Each number is 500 + 40 x the weight over the matrix's rms, rounded and kept within 0 to 999. Layers, rows and columns count from 0. Numbers have three digits each.

# layer 7 MLP gate, 512x192, rms 0.299, rows 0-144, columns 0-95
436514487545561522430490512420514498514441512482475493557533486557454494539484559482548568472559489560561482463457482509544527511490524513458595419532459489435561535541514583478513503488480484499577546464497505515537490412502519491554416423494455508509505512422456465521484464462499517513
505461520453533578475454417510449492511442495469498495490504462489576525442498527472523482548498527559504459481535530510523463513477612455497455520542560527505400473539529464477462519557489461533478528466503453420492554496524428492434460486489511451432519469479582475449440486504537470496
503523510406440543475517533497506479460506416465503484525527496529464473503488462503568492433459465496421486484513467494522445435437547582413530459478502574445494471541512489456528466535519509521570537527515579470508467515495486555478439574517464480480487557445510474519501485421530544438
450518501454499565474421524527427502506524504472502527436532551547477495568570530499502406476561535523455494454509546514527482474478624492503537470466434464489490447499555549482535530533502520474543522523499511430541503543481431565439473515546482538432524539479532518507484511501495547470
448498504484496471498505566527482474409532553460549472533561504499552460493550498495484554521432497486479472532472504556495488499487519481512467479519524548525584482562481445457485491469396427510537548515517510535528499434506505452535499499503515562541531453517419396540454512443477478467
508513466515490495503465487497515494528503498487530527508500455518475532546444513535525527458468537469422488561485522417536525531530460540514537484508480458478513602494532509442514535544513468506527526495533490469443472564475467532485492499502448462476504510506502552421495490508491528513
562443495437540452427546511576448480525460539552529502564467543524464465576435524506556492424476523362563405505461496533530526557488578544529457530585559505453515501389531487528496519548529478488464498461490476447458548469439482540458410482475499466515458553570490464492418560481505560591
568526466561525493498480490464510565503507520492511563563482492538450484488518503473445448560457465503521491486545505577521484525524472527478497476489564539518477543497452450484476475534547543482517520449522515490459563496488484501433547513500418527513501424454545559514475464485456549411
511490469499516468473466508503564496553486476522509530528546566540510444530504450472561511536454521436457464517491505523462540488487574507452475515546469518476548547485506455463517437448475449532443535521499511476476486527428477545474450472424518492539524515555447481459521442579455508536
510497425507483441501436482501491501511417562489497544497499479552485588494516444483524544496495514483506520523493548458482466485547485462458486440507476522455459455528489485524470521499475479563437488578459466472544532575433488552461397544492582502458495517532496509424545542497448571482
508468473444563494503489468513454554436534471497533554438544558553469467617529503510507470568536501557507504447498475492530444491485463495462531505407476499486498455493474518482436504456487509476508592406492479513468512422486456501471466550535483526558562481532453551411479523418465566468
550464530505428502441559414567495501537493429513488516432506427490560518509468469473468509500490487506530523455464496504509506525448455466532484551488521504493536600538544486476464464557504481545537506441510491431376479555510534528527520504571498509519572532549506494448453488477462489482
389410426401451482576539592487470498531543513484541538527461500503470461568510596514476481570444500482586422472435487485395516496480494536494492564575550461492510522583579502482475478508500464424547458426477536509518515465441463468500512460534475458589512479492541475497520549512542492441
469530477516501569514479499521523422509478502514506602440489494458441552489486480461557523430494472481497538549460504412482507524490529530510436502538496466469450469482527542549488504507498562478560532440524428515497540553499555577492484569532479500486566420450482518497591496508560544415
447443507468451513434506515583518528546492548394479535535436472455497452513527516487560528580488509445462532527514533443571509519500428520503582516508487449567519524503467507492475554583479416486530575513511516515502547541460400534494476527504503569462485471479510451394476532488503488465
452457478485443548381479554540443461467526476564460472489529553451538493532541557474522472546519511502520420516446486540533525570486526544503461547538587446486528479518500501454482514491462508534525502495494458485519482440559466471456509613481503440501600472523503452491483527552517486489
453473454512525511506434504504563489485442488503498596516517580507509487511497448524491474633486460470525458424556489451519468473507507561445451503527512522518513576474561475547480527581585532443537523497516535507572456545464458556447558467499502536462493515530500520486518592481465508475
476490501464572461490483459459540428518490476556523457501480521506499481555419514479556459407460469520525465474494477534477494545459506502470457566464496481518469540586459395553443492430498465480526549482422503441477504525502506525447550488476463490511560584566446532480507417453471443591
476392527535458408492465560483469537482512434516399504521548557474547521495508501571437472527461484438489558520526461557441431426509446485498558537436520542463480579499581530470547507539442473492435558443507459485527547469566492531512513455524484500497516587488513473628440411521471495545
541524518460488475468411556519445559497382492486468466414494487492505557567529549549512466433493512505564487517544549492576541540493538491490484471519518515541556489473503528488525508398520479525408531495508478460549546424497486458542477499532467519469503455558480497522470483445519488470
522445461491463464541536429509516457465598499552617415550516547486510535448496453499534476492494451559509435463542494505528479526431486445465476486469468479492525458505460515456453521459503553545496486477494493425501442424467497447502497486519522537462478524433478484477528493438484533459
423482483497504484499499450502496453465490495496481519528504494574509492484610488488590470460455548556536483522531580547557485515560532506572518482489508535567527498506481549562450457512511477417536552546569485441512503479474517580431503583551563515475553487495481538503570495483484502496
490505460477523496461487458506467487487507525442532548499499466575430508520506530517452551545431466521480475433529497562442462528489409522486492435455508493584537523513523532500522527514520545518480489517486532484489528479456485524561544570496502528491528442461508514493512478492458448543
480461532474442435497590494518501462501504494425543475436455546469489492554522439482504517514506523479473432500498488497579527472470474525468469534536449506499508559462612445498483484557510554536501523549467484530450498373528550524525431518513531519574455520504499516457468490451500511571
491539505504487536523562438481566495493515438452475504519510414515437535528519482511447520441485506509461550504481567528556595503518498467530532496554505467559508434554533530523482485537472494424513486528487477463462517523556530533526555529506570479484568512438521435509530468503447436500
457465506542492542470481474539449541466511466532489460431500546500474484405426452509493482489497516583528472539499477507563427515513496466485519522605529479459585474463493498508550466494557470580616519554524484412583525554510443499414524472501479562492553490467443538495516516445553566522
487494527439574457493500440496498498574488541490465493450547445546525467496438516476568477501537502489486516503430502479469522517465503541529542557536517516458475459527563465516458521505458420521469523507457538501455518521532524476439458411570446530461484542474504466486468530455493629467
506516465470587473526509476516442491460518375536500534468553517517500471516480488469607528521506482529475565499557542523500495495541510508472499504473505551554415474525494492502499468540573537530519550493514468534483509553541470480422549534533476508519431511479592550534526551448416514535
560550449567513497513426471517457414500489442549559499545540454509512556558504519514482479516504461500509581502442501544562435569502497551560541528485497534543454546497526476564480453485532528464422475543463473573571483460504429459519502486461477513490537539545538457607469493476540506528
479524516467450477523508423465560480530498524496632449508534480462495543488509542468475565493489516440418519501546512513560492536528431570483426492501544479499510544420445490488497546503507461465456517502494532519475440498525466435490553513530481536453454464550504508544509471504518463522
439525501527502510514585512527583505533530540459577514432569551544484510535565526532551540481563510427461484529498448520498459564458579550523488499442526549564453498470592524549523542548502537591526487476538496542528449448438495509516453508547445498463522500510514421524420528418538448481
582557526522605484440450523540565482505419457522551468475419446458493445548474516549553562514560585497468503498477485562600478500486523477452500517424526501520493460596474525445432490546451505513489504468513503403565488510495512520532544522568536513429417427476464446434535503544519544499
521431482563457510500508491494482518512480447473505488482499404511470412470483477478516487503412494585525492556499523491492474535540501587499548517420435487524518499566417586514487445534467514524520571512482558528516466529521445563522529515498501594557542489514477523504536491553509453530
522446463515597420550538447536526541479490527590510453439423560494528488482537530551527552536500485466511501429469512526436482436425525484538511527464531467536457459483476442474545560446549407484488466497580441490483445436462503467494479548525492491492500494550557484525488474544480520521
544472516509488516511529498448553462513470534459502502551585527528516483437478499507496507433462515503573503432453405480562415472500539505531485479529480490503513510490487504449503530424483454457490468531549430493508467532504555606502466512505444524417463464481536559425522544496580553501
428549503429526516510546545438551471511501436544476475476503463505466502469571548596497506450494503520431435504528481485419552478426431529426451562442515499520476561542541513520428484529495485507524494526509490507551514461542516478502498554542496406481526514594527490513526506428477559499
522499505441497516501472432434545501573536468525486511557529473532500572499515502502505503497469485513535471470548512509527497481421515448471488460540466567414496467533554570482496512521486441428496464493478491555475558397510480488516449512491474505483515465500502467491490456478531457474
451519451492511498408460479532504558441486520577625404403522507531520525526515581469460481528526501574453479504478543530490437518483552525532468507562561507442455542448428472471544494496517490533447475449461518485546410498479485526521459444481428487504414542526483539504495568492527513496
465521473464408486551515549455545486556506504499492558464489553458501527531454545549549508608491456618512431528473527448537517536508498448483516472566540504497430494573504484441492432446447446489522484490455504502481531498510493478425401543541471465498530524482535436524505523508506521500
520460520536503532516544450491516458561533503502468500448401421426451497479467609458486444511537447477462538477510526515486455591539505457514464525524509502534502444522501409564500473499495561447405529517534468491461466467569480482494459523532498455484507466483481543472511504527503506479
515607495497416471525485499517525437500473541499468457498510445546492475535464489490492508486493472521527527541487493417501535514516441530509479489483480527474502437535535553531499555507526411506469515579568484510409516498489465461537582430472538526426494457478484535492492442437511492505
532537507481505581517532495462490549461487535468558480532452474556624512459492500479547457478563541477582464480419526475569491476482527466366435507445497577474459512474539406398492482514518492480512442498488501529507494509574500460456564530502494569504522507454518472513463461588527545478
459457491513544493514508514529526479505512474449486496495524482485451593518473529471494589521458523514477545448502414462503587448463479492447535554479475576477523565560559492561522445468471512587491505491485551473546538460503493465496489562550438541464516510459501501456531462541463575438
459536489514520480503520491501536496521496548538547541405535554451465538528481497502502522509525460538523517495510432467535511502535528556463537466463526454469557514593509554484485566475471538501541579547481535501541440449450453478490516413524462511561480462536431538469539552485545540466
546484451526470481506487494575462567439545531463409454513422512387556459503487571488446553496512483569478471530478508529490470502495535490514532503506409549511489493578467489504495495459500526444464555504518449508447452522570523477497427491510479505500571499529533478543448435539494519584
477478493518554490481548500490510525471473489476524433488499409566542459485505464542500490422471514528454529468479482518521494520521458482479481532588501493487509439491531467508481510481511516505482449537456521554526515481551459526440481501472488506519519524496516517481502503464477501544
474450544428479522489508445527502530459487537526514444439547525542537476504524455452567586527537519505528509549468491516538514509478508498496470482569559530508516519561513482448528500512510481497543507528516477498483574451469478497413516556525474527509486570460539444498555515513430478496
485502507594503460561484476488438472490493543490547492560543475513489447562435455484515496433442464462540464499526541485428500531462482602550437436427503513507425508519536508472542508499523483517479497552490452550591481516512508521467500514559548479587446484512517503461533422468447433498
520422469498539518503512510507518534507486532519474440533477488476481472456470516537500506459498427549437538513500536485454473500521482451476480558589455473507450507530523521529514526504448468536512494530508456538502509531506513417482515536453514530488462488479490485425389505550490513559
565520461517522469525435511501553472494478423487572472477472509473457452545511439539526526411475534460554485434484456515455490517442477534474468450513483501484526493529529486462571440567523481491493571497528476456447541577481509388500533438513474479515537456407467469467435462544480507536
546441484612519505530467489498503523540514563452513533452482526521487534530451442520531471518487542473509546524500544405521513459460481460519576491496503547522526524417532524556553483532467421486517524510601469494481554433494430461495524502515479507498469566485600437579452531502418463490
496438434508486424562539473492484471477594520504524525446482543533475512496519472546475494529526491550416469510523492491531543511461543501559507552479511458508472528483502492544506505525559478537529541536513469494496517521575530523428515429480542494492566483474516441519534478479526611491
508475468508541472572474487521570498584483490525516456443452578448441585520535514451485564547484484510481470507505485498533542517535486489495565482503548464529466527509544517585607468460524511497461483514514482536564528551454575463454451488483547451510494512524554528559552531442500507510
516506465566408493477449486456552529527430485527478482456557443529432556496499526496544504408462405480473537432500461570507498534401493497473526473444564555585499540502553401531527429545493534471524467506465482464440500573486461456423475569493535496457476507490503501566515518450565515506
548494492494500513529476513458503536517494517517493509436508508410485550505492523535463560490494467512446546499514483514504556580565491531553488523562493532489498571474561503488483498393527531457532488480415423495477512539478499560436507544586469461491486491482500536540486495485541590487
553569529480437450482470462501486581490486467473530498455446568517530488486517501558502497455532536498548461503564428512432464485524451500503435521458481478465514518539541493484445562542443476593487522460446465547426478537507554488499485515589535465505519496521495530404507480486478480460
529429490514533519528498453497525480552473457584517539506492495468534527531468542447500484513508462546524424508544446548468510486502517530510527521466407503482479560531524455499508565445436513415470540484546545431508486559448502521497482522512494476419489586497483506432499490505440422496
494513466535495500484478430493481513507542500529494457493419480511555459517461480564498454477484537467483545484531508543478408483564502524481405469572506426495465584488542530523487488530465466513468448507474533512470493561495530451486541493495519535469454548530492492539479491548458485576
504534451495555453462545435395543532525555471560599496513516532525531520468592488473440450602438565488526550522525473594484516446538526541438516499519498557456561513550513422534456464456442461483517561428615479503533566458531546502539497518469505566516536532492429561490483558489524410435
500429466398490491463539589498472453554433556506489507486509496480484497475476530522549492522484511538479498502500563513520472470514487456499521513562484586527513520540472507497394500513447524588533468478518594527508427479517527459522505540537487520530483590539533421472489548488525574534
460516540458482484524494494525497498450532520489525409464454501509447468525471539525494539463486535510526463564467514495478475500468509583530435494445457503512465490480540442540459576475525513511580463516469428440492520496511488621473413511505462549468541523499568508464471534458545478493
528485514501520501584492497502481422532516453513512502497474479434513502506487527462499553582491464542539519522494603541574488441515478529474451548535468517512591479630478466435467557479496546530496591475404451449526538491496514495496557506471531511538481485516417468577426462480459446452
436445514519573502555500498528486533465472485465534538500503518506496495461480487500580480499556507512512494512523539567507386487533488491517497437582524510476551505512535539533559497504494467502496492441423549492515494446480397516476557462493496497527446522551525604558518488573482482521
579624460499483460488525529439485445472505416567381538452474548572533423485563490463424474461541490479572479448508491397567473425474545468437501482493419473521523486498484449530509466499475555450550526595470463468523406456530589458471484519509522520449494447561501557447550555528469542490
472491524583487604455493462548486498538501486516500396375499486501508509504480477524544463441506470477437537460435497514471496448457501501497455494556467462481527503494544482516544498509555502479517514542474512561483550500523462514482473533479502507491521531501549551460525594535474516506
573464460538541527509437490445498461524477489503500477480468510511607506564466486541547530472467511503399538535489522574492505507415483499484461524459488541490434438484495513525528481497447513527468451521461446442549471475490504513518481521470500530512542505450494459423559423515489510480
463523532469518473426472530481467581528459406508549423558448607472520536513504443502483515479422533553491421455556550511540483486570458481430455501562495503580476429493480517491523597517499456541496471470511444547558554512417512519521470480453494515470546461516489489442539587499549481460
489500485459518588509522448552520493435445545580502499533589536509478447467454461445517407526500527559474450503606446530557498424561522461500476452483508448511568529508530378463506457444471451493522539503546436475505517554493487516459534558517515484481467424506468457515483474495450578472
572503479477475557521415536579510546553524445539495510500424432585545460511541592477543512500478504472527490475504529507493493449473463518522508427492493585447529497548465490494519467439496522567592456463476492505493509536541520465482459583495519421473508480538548460498486524547553496399
526483485534502603554472532490462521513508497504504533445577557476482497523489479521487505489479454537557436495550464461504530439498515496479432540519503579524470439538593473485492538532483552508506584579489505495496448549493506510474456455464440458469482510444431505413539484457518510500
497469469541544484506519509470591416517474538516510558531490513464493537528570529441556505513542438586438506469467449514489470517491429548436535471507513494512492483542518542520511395431502427445464468509487452432494481434496480480472568500490429514488428465541487477516505493471527539507
505463569430438524443460467501531480524491454534498494482458509482487531494503533463482497459495541464500545535493531510442475420481536477520499458495497542500500554528603479510448544477543521542545527549470485523534495444568525547467515491474396539487495524470506496485526506512546522557
479463491459472437491518546485525497489573554583461470517552474525468511491498468480453437490497541515529545490504478509513516493527525441543552535501457557462508524482527524476477454450395520546527425417511477415518446544549486446492494418495481486529535515526480495552473542437513501503
511411543466499578546493519487475522527572428524513523506525450506468506467511521553458401487507584433561581515592490525601512509516472523508465517503432492483480496455561457525542446479514566465447442498610464489452536563542381472489510512546467557460482617496552495420612515615500510566
446486447437504484522512515433490490470547534533567443475521421520493516450440567488515494493496541469540493521480540554438590500540499553519533506498523528516507452555416562514521532497457475556550528500480571537509627532514461519493565488551505616441429492513441474434561447464534542527
484516496579483522445504532439407517542529500510515540531534506467488519496479508561517482481516485451511470451556517488489462470528537490539469557539580479519532514438481455545501470459431472492466498518550535431466549483506525508466515461548525531483508523544547428528490453477472435484
480463456450473496474475476479502472492559519588543532507532527545436526452557509555475563618476466485503481482502560539473506520480515500580504530574434495470547512511461522439477611527533524464541464535444443504480542452577461523523504468528517572515522489508479492518519451536542513525
539471504470487497426497475551456509502497565550484495557481505388553542484464508545449481511479480454460534516560544534448474497562432463531458575459508487554515505551485519583493476481473510578502542487451457450527478457489448570495461476492587424561498541573559580444561486520496510533
489515499461506499521508462580480457516542554489541445518438536538497540519550491494473530538490467545467465529536503549512536520493501512554500553512421464516469494456526459517494495470475485445501472544526485447493467514446444446471601487463481451498499512438485503515541460544533478511
541514448473479552457485556422526543547512468485487451428509476467448498503520481627502531465496442484516528433464564466477464441469450423557475489540502493493519539556505496570516520552510473485577537482434463468511496477499443471492519510427503527491461494563566450497478492479536498544
499552430522488561598559523514540558548540495556424501505520517512439523566501469500511530498542512521486514481476524576525577502485457529477471401446454507485572480476470461477492510466566483449488508497459506512493562514497510508504496477490546537479510522527513460485536481529506554553
477560508450484482481419510518478445500519464509448534516438453471493403486469539456591493469496460534541474493428445504478523599509512508490486409456441595466443562515542474484472528490522490617456582457488530451552506576469551490472446466599478537457436478492535480464567570403449543611
557462475476517401469527508515539443450511462504495473492523464487519504495487479522445510530572483517536496524544532508488460471546530500515499481510508479472505528549495554561476446526432539539469541553443478459484490490527464506578512509516539520481550515485505555551507507571483500548
506545493508457478416407527487527540540507537514515476419527544505525512580504494495458565564531508546545530484462546517510511539482466531505458468454497509506507486522480490508510569507438506481487546413501552493532465593488409462399520472539516494489568476515495479477467537477510555494
508534463481534537456475465497459510536450586555463489472461483515474423470505480525531442537465490530503523426534503505483438528560505457523506490481470442485532547492555501519486451533485491419536468529479470470509567456518498527515547483544554580449502581567419515374453593496408507448
551495503553486529453484437516494416589489528449441493498464471482535496443459496563528514455520474597467484513513463529508537436559514506442487449497500521587498479527585513554509485482569560487497490501498464497533489429524546496524511535511444482491485439500531445438483509529512468536
496534445414454456527516470509549520452470502537490532506490517470454496514531534525461486481538441504449589381519541476473426547527473470544461505543473497508489513474479515499461487509523524466416445527535549577538531537507545591461516433500535532522520490445447500529521479533545499445
532541440512472509530480548543450549528401489563433513482512504474402529568458546485528462481457554469517496451452491584535465569525536533540549519527563508500446537501549449506525438409488518545464553515509505524468510459539456519516473446474611497505503531521547451583506560508529515511
490500486475552494519535511510561467510490493506473535460506510534469487439460526521545567535493518446526498498430541539529479518433533511569493414587475508472415548511558535526552471509415400538488519518410594496463470467492430534541539533556454528540475544488508496458446482483498368450
423500528539537518499525486559496556502549556450524434448493485498463525510455444552501573488453428493488591529516504524496515487488470482526412467546557501567552556481504501499486498550472439524429537525493509442524496562470401471496450450488491448461403490505521484487492449515492499517
394529463484524533520469430556524487565515525481533506616567478531475462478414503464480444529476438514465597487542480412493518574455510496539471454497516532482584449464495474447564505509512518502577521459449464513466472470520460482494552591522465561595470516494483452465473471487489481446
474445413430472496518524522504512488483447542539452530429462514448497479494582529515436520544447411454529554480536538530550473508477560513527462487511482464471527537504478498497469536577475541497576485525541534453519549511456538533468519524499511456463485494527496422455540490536472489521
517524435395513457508583457507513559522478465514524465502436529467482417484557485503456438425516512481512561512508512460528461526505558529553473476558508396458477478498538539392481519493560445504491475450574486527511486480534484485482506492465463550449489489495463482476570531494507515513
506476462485532469525536508469475486514500475504554532424502462523510427525476527542567505477591475482546521483514478487534500431480498483516510513517517457547484537492525508567499523447532550495448539517583511429520525481482488516529490490483463477510497539556474527526530444477499474474
530436492508512531494495551519438489520537488503520491453502462406475474514452576503493483483494531527461461559459565497508485508499511518516528475486532519518500475491530506505514480504451523475477527471527449455519490573502550516478440466544425489481495490510491516499473539477518490495
524441521510543492547472464466535487476469498499455482501502478486541510496440492466433501484485569485504513542425446470616475502559455531485534496417451508601556453521487475488525493540463466540509543523517468545460525520475576494492438595478536496509550536534427441520521533433609512476
555530484536559501500476523520425484552439521452527478462566522445516524439504561499459466561460523484486497517563536491449533505525508434503494437595507559519550479534525477547512444488497469556458535513468497471448541481468484484506453454549472487457500490497536515515497461574517519479
506461499489496519522516464497527498507500513469525466528460564480465498476547521559474511495541563420496591489472500517478505540560486500523459516472438520525596465509564510492499508481477527520511475549521540496486522502506485475530484485543464505525509511522577528499520490508463519525
499492530490445518491492459526511493491481546509391529532513508523520551502539494534474486473504482482537462501480445471475548465518490473527451459490561466508448513503464515579431506504377568489506487608551486472535562489515540498491592488498500495578565458526492422558530552521479565474
483549453493469519509460463451473497517494401455550417460467450455476548513572435574510518468460557392498472455532541473521517632569572485608449535482482479506437424537458495497422483517591508503510512543524482500485554475511500484504524482515540498552551467490495477460497513431520560521
521520452559532516475521482440444497524502464570448494448457484560484510552543553480510489507530461548526526420503533506485532453521444463483448516456459465474500502486453448537450496470510479528554421540498463456494468554455509464463547542482536455435484491523575438524548504506474480563
538481523532491526562524574494442459533484508471495422520506504525472563498538502575536443466464563526517406425445480464546489462437521553439503519527541417548455531514553464579499562443494519494569533520402477486537476545517495491546538479526516536364487461471496516501452569472498479508
539564525483544553499547488536522514522439474475459469487531494466521553542534517504468530500447516521460454482483510523537538494511506491457469490521535540451496505538529441507429526417464498483476472594468547501471513500577471537516478517437465471485540525468480430422487445509497477468
466553421449455517497496479476466529494591500553556471506476542535544481456461500534471436534478486481482493523467511572515526527518549543446549450522567499509528480569483536439489550435487467462469467489527507497434422550470460506459488516450512538485509524559534469525535499496487506499
500517456451533446562532465503503422511529384496491491549557464572454505462472541516529529506512524445477514491498546553430582512419539531521534583521486502566538425453562538542398441490503442452555537555494482495540480434466572452500432524506590450562554493482530471479570495499439509482
527535458579470481533540548539433430551472474572501483485424467472466499466478463497575539484462479516542472454483499559526471553462516596504475546480507517480492444426561516485466488491458444537507581542452439474544579450541400511557436477532520566519450536530463542502523536510460511497
572570538410552494468539489490545519471490467564511498490491567464466594466555534480496523561487539433462437500497472487560517504472520500422521538540486523535498526473499446499487438456499454490535532511537518565521511471505471475547492447511451490471512480460501440486509523488542536516
537508513535563539486452494513535533505532485520492423442445512527472451492475546494556519506516489489457506553483501510535474441498459486526542457414470495519512457515490505509463491409476523507551590543541468443486489527522475449419543529452496492502482525561527488484551443555478478455
424498473522523491383464545475483435595470526505560419533463482429507539492517571476489509367530518554522555477556415519514463538584558575500437451485512501588550523578515587510486519432519483494524441415502503564534512505521473558515581496500493556428398528539527576548553467532526444542
533467537529564468467514411494520504522533477454520435507479551496449530492463494552530499490515470519516544531552513486488493507545468474480489565482464516511516502544482489442496436559460546533527550493487480482524524478538498476464493522445515592483487444595576510490486480463502559477
462496492456494520499506509514464488483494467528460449482547495504477540507489511505498491512484443497498487530527497488552507460466523554469472507465488490561492422528440541459475503523479520480536452526468556436472548520518499473482533474471525525522527486480585448442523552533468504445
504530426492492557483503493476525497438524507521533456453430519498550465530533443535469526521534515485462537480537490501488479452462509514423533465571499505441463500486476510480453551579452524530515580442430484495457513516497460490470455551492500570430494484518444459436529507541472530483
490489514465530545534474495476527519494419464558445427506444483557477489543515517525523515451537523500435499459563466490529583486462469538496473493536456443439600516507485556506483529479457530492475490405510541525535518477516495437570457503440383455529528550508509537426488457473520531540
485483522500430440537518536529488505493459542476578466465468511474477490492457476508489527472474540530454434459533453520535547612524423521558546517452509465448537549519483470525499500513558538535497442470481518437531494496506477495474508525468519486466455553530478530478456473566479457491
562495474423520491494454461473456533522487501559538500395513467515484504449465530510513515523456531442540495440531471494477508519488452475513502515486518518473494467476536489485517536481549529482514505505529427533454430540504540471507485484527566521494484487487512461478522549416557450532
458489419498428486559493564509523564504548462557432474478486510503458501499507444534574495504515517434469509503512457566455440516531537541433556526490572558460479472514548500560499499572499482491508516454577466442500506450512466447520521517514579462501441609447478420494498555513477473533
515487438517419529625508488529534417498533466501496538475528559492481502531502427564498471532523460458481477567487455521494554457524602543502500488469418581514570490550482481529431552477520489492443481558474535522465452430513369399515468570514502533461454536497479517522545490469529523519
507572451493504583576615577473490382434533545391462445543480436474457547428507449531513408501445510504450533473511521442602522499496521526483473548498546468393522586454535477469487497446501500496519546477493547417461475527519507449485457475482527462428472468577530428521465508440486506498
443468556529501545476524524488483557479521515440470541446412552455493478507482461520576561506479472490595396477490487498509439490422526463522594453578545534474483494517467564523514501512491555511473475470487480525452486426502442564467469505495494477508573465483505478462499546409525512496
532469530497475454509485494437441527587551488489461507464466525500471517495446477486508443586478499445489555484458501518527497509541561452447491556495513510560509506520544493526528510428467536505517488557499436519522499502463493566490517459489476463498510503505480566565548588452507431502
487457550485528523440541473557460493546489566545490464437465393593486500461465473472466525434542509498571498488468557528505528549446575475520534567479567464547507509554538545470504543582562510598478455481502568496506535555436561558447558547504490520503471477498544434554410545527565496500
501492553457496461556481512410441462503597572449545502456520478435464539485535522509452513557482512419541467537542526531532463489566517549469514497545484474583529459552515478540533515534469466535465550542467509376478519424492509507545534426478505480485481556496460483479539537442506486494
563512552495530530510463479567439437509489463514552507420467564468461415474483521480524547494493486473468516512503486608580563526460498571481430459467490511526586502518482525574455506474488539506531517558494531483546558482408479487458521456560447582474457444553546547572556517501489498505
479496437497476487528399449455485460468447445504468492538569445459460526464572458451516481541546478523415526474536496477463455476560504472566492446428466513492529466478493505498508458417479497408474488513517552528516576530512561480506503572534518499496528411487539502460538434479479513504
562461531552488496566511452482494578487492463439455498493483467617457499462476491450510492475468552594441477459439485495507536457555481496515502484423528540493518422521566492593519454447499437456494461587554492495553469555483487533507550538470449464541439525485556519492530481509532502545
441449530579540430497464501473447432479493516498528432481506452464501459512421499528496573535474485454501447528493592566493470519576471485486503546532488533492523503554539483481491533571524491493570522474516472587481482572529484537499489521573513452518594533479476449510518485467514473469
572492460457499496485484582481542576564567451487560536445549532525529487395485536547530510507483468530491515406544460500444486493536534512526474567470548532501553453506518557544495455495454493460520505488528521548505549420503467442557476504466470451531528530493413591397500433475496468439
483573491555421493524432549495535504509490515466540497506452565454532484545425507432457495467584493493535594473498467472490549423513512483538570504553500542493531583500495515505485557499476502422495526536477554456513511454447503461500433571508541575492563462520502472536545461550472553537
484465547432509454487390514456474494417503508600510423453486500476462508497514477532464487376474515589462550433462521545507566453486458516490500484488538484467484508512464459500506526445533530440531515525436558434506515525392502509457589516506523540491538420499488519569517482393587455520
464501501497551570472451544486566490427507423467491446458529561532518489437463475495522486461533464452476525499521523474527472450498473476505452470518543451439503439462423488512422509511415525497564444565477531515486515509491476485515488474457417573450462517547491491503555482508502530434
520478494484509470559488522534447512526474515482501434460565528469445445530509469434529514542479486499447539454480481557504536488560524514469502556494505458512561531505562407514494533489456536544504528513492589466516471452428509501518546504545467480477477605469488508492465527531563507461
486454475501498503526476487561410456502466461661478398384499506432544550499509489467494443522485420539499500446459544470530520499513469461538429455533493513470516466546507447522463541522506540480461561436481485457482551483569460471559486481506489512519485512541551494526411411480590558557
444501478488491535497560571461456489481507519472524548480502535564476508527527538447508470383502596509530493519534533503413473486471534506507521558511485479477474472523523475573490459461562459479431500523522455501538494428562436456431520488468488449506496558516451546506547504467523500578
452499488503476451451530475514534430504484536466474486539532513505480451502498508503564506468496451463516441526413502518561499578508527497414571471457483439517504465524487523485426493474478533502448490450503503473491555485519475513497494453492515444463503468532505541498486455441493458507
502553516450556574498469599517472432541554455522509479490515520521468481505435496566462542518500601539554512507501455463521425503507506398501438473459485498479511527550469556513484557473461495571512513560527484545523431475505440529494545474531507501509475531447441444484579534541485524481
513470489547530507465532529432534462544544504590432481509604498581492544469439626526499513547461442563501454474518536417532519543544489465484501469505467485430494531506499421478532472502497470494528469514523514499528476546478519450496452503495548462483532544578525489453474456477473476478
489449547500518579550537475456454436534513461467570462405455475507428507500523488524504616460446509580514461527490431509466462534441536508505523431537473522508560547488569468492498489464491529467502490543544522428469475534572466589530507489488503451456467490546526500570484438608515488542
523484551421475526545453545549459500461474502479440510449460532468506472451508434510424451490460519594559529542495507424546494498480459486492460447543489569485483502538532521468502506430476428426574584530503553515532489447468485485471533454519461508459486549600508532451490551548505536586
557437472482501557459428490469520520490428532462456478438453498511427532470452505566483425461480520520465498553486464481530469463497475463538463504560474497476448448540528486491491479436569517423464524426456530505440456481538471548486480510467473499517540515504503546492528473462445498473
433499483493470475506465527473504532524502520598511474432502518512431601477442513570511457543502483485450538522507493492556567481514434444553465476536522526548546530477517534502540424493482514517483483462521438509518514515538554490444563490460508523465490509455504494519499566457505553469
541426414548460498556481514515493485477490506434531478577535471488411515468522467520485523521444579562439452481477538496524494469496478493511519470520599495433524421527528505526476435502503514521476466436441479550600529557502460459571461475501484433495517466458476481513449601452527472491
423476474517530389551433480562432506505462585441498486424548536478444444509468502444520503540508551456506468480470503543439512511479505473527520490464464520493536444503597481463544519519383453461578511495526516507522580516469507538499478480520594489506500462493575438497483605453480543495
530481501504481470437500530570648515518532440452520568482511472522459498435495520491471516490501558445435510505501546521550460502448579462509473520450489525527492465491579476558530443464444525449536452520596476557401528528509483488499547571596512555431451494462525511562462480546484462548
481470524516591443526512553479509460549523428437429488442507467506527475549450498514421595525489435551502485481491467497494477508467466488446511404520579522477447542517533454545423522497523557582470528488494533495538511489490489483446522522456420440534518448503586496486532562540500558537
510514515479422542583507558459485538519453511459479510514495558506537505487429458487512454485524458503516518421534435531487562517496547488443452457503474491443526505450520453529514466516478569532498445448492559519572449454419482499576424510485469530511419448434505447487532543538432460544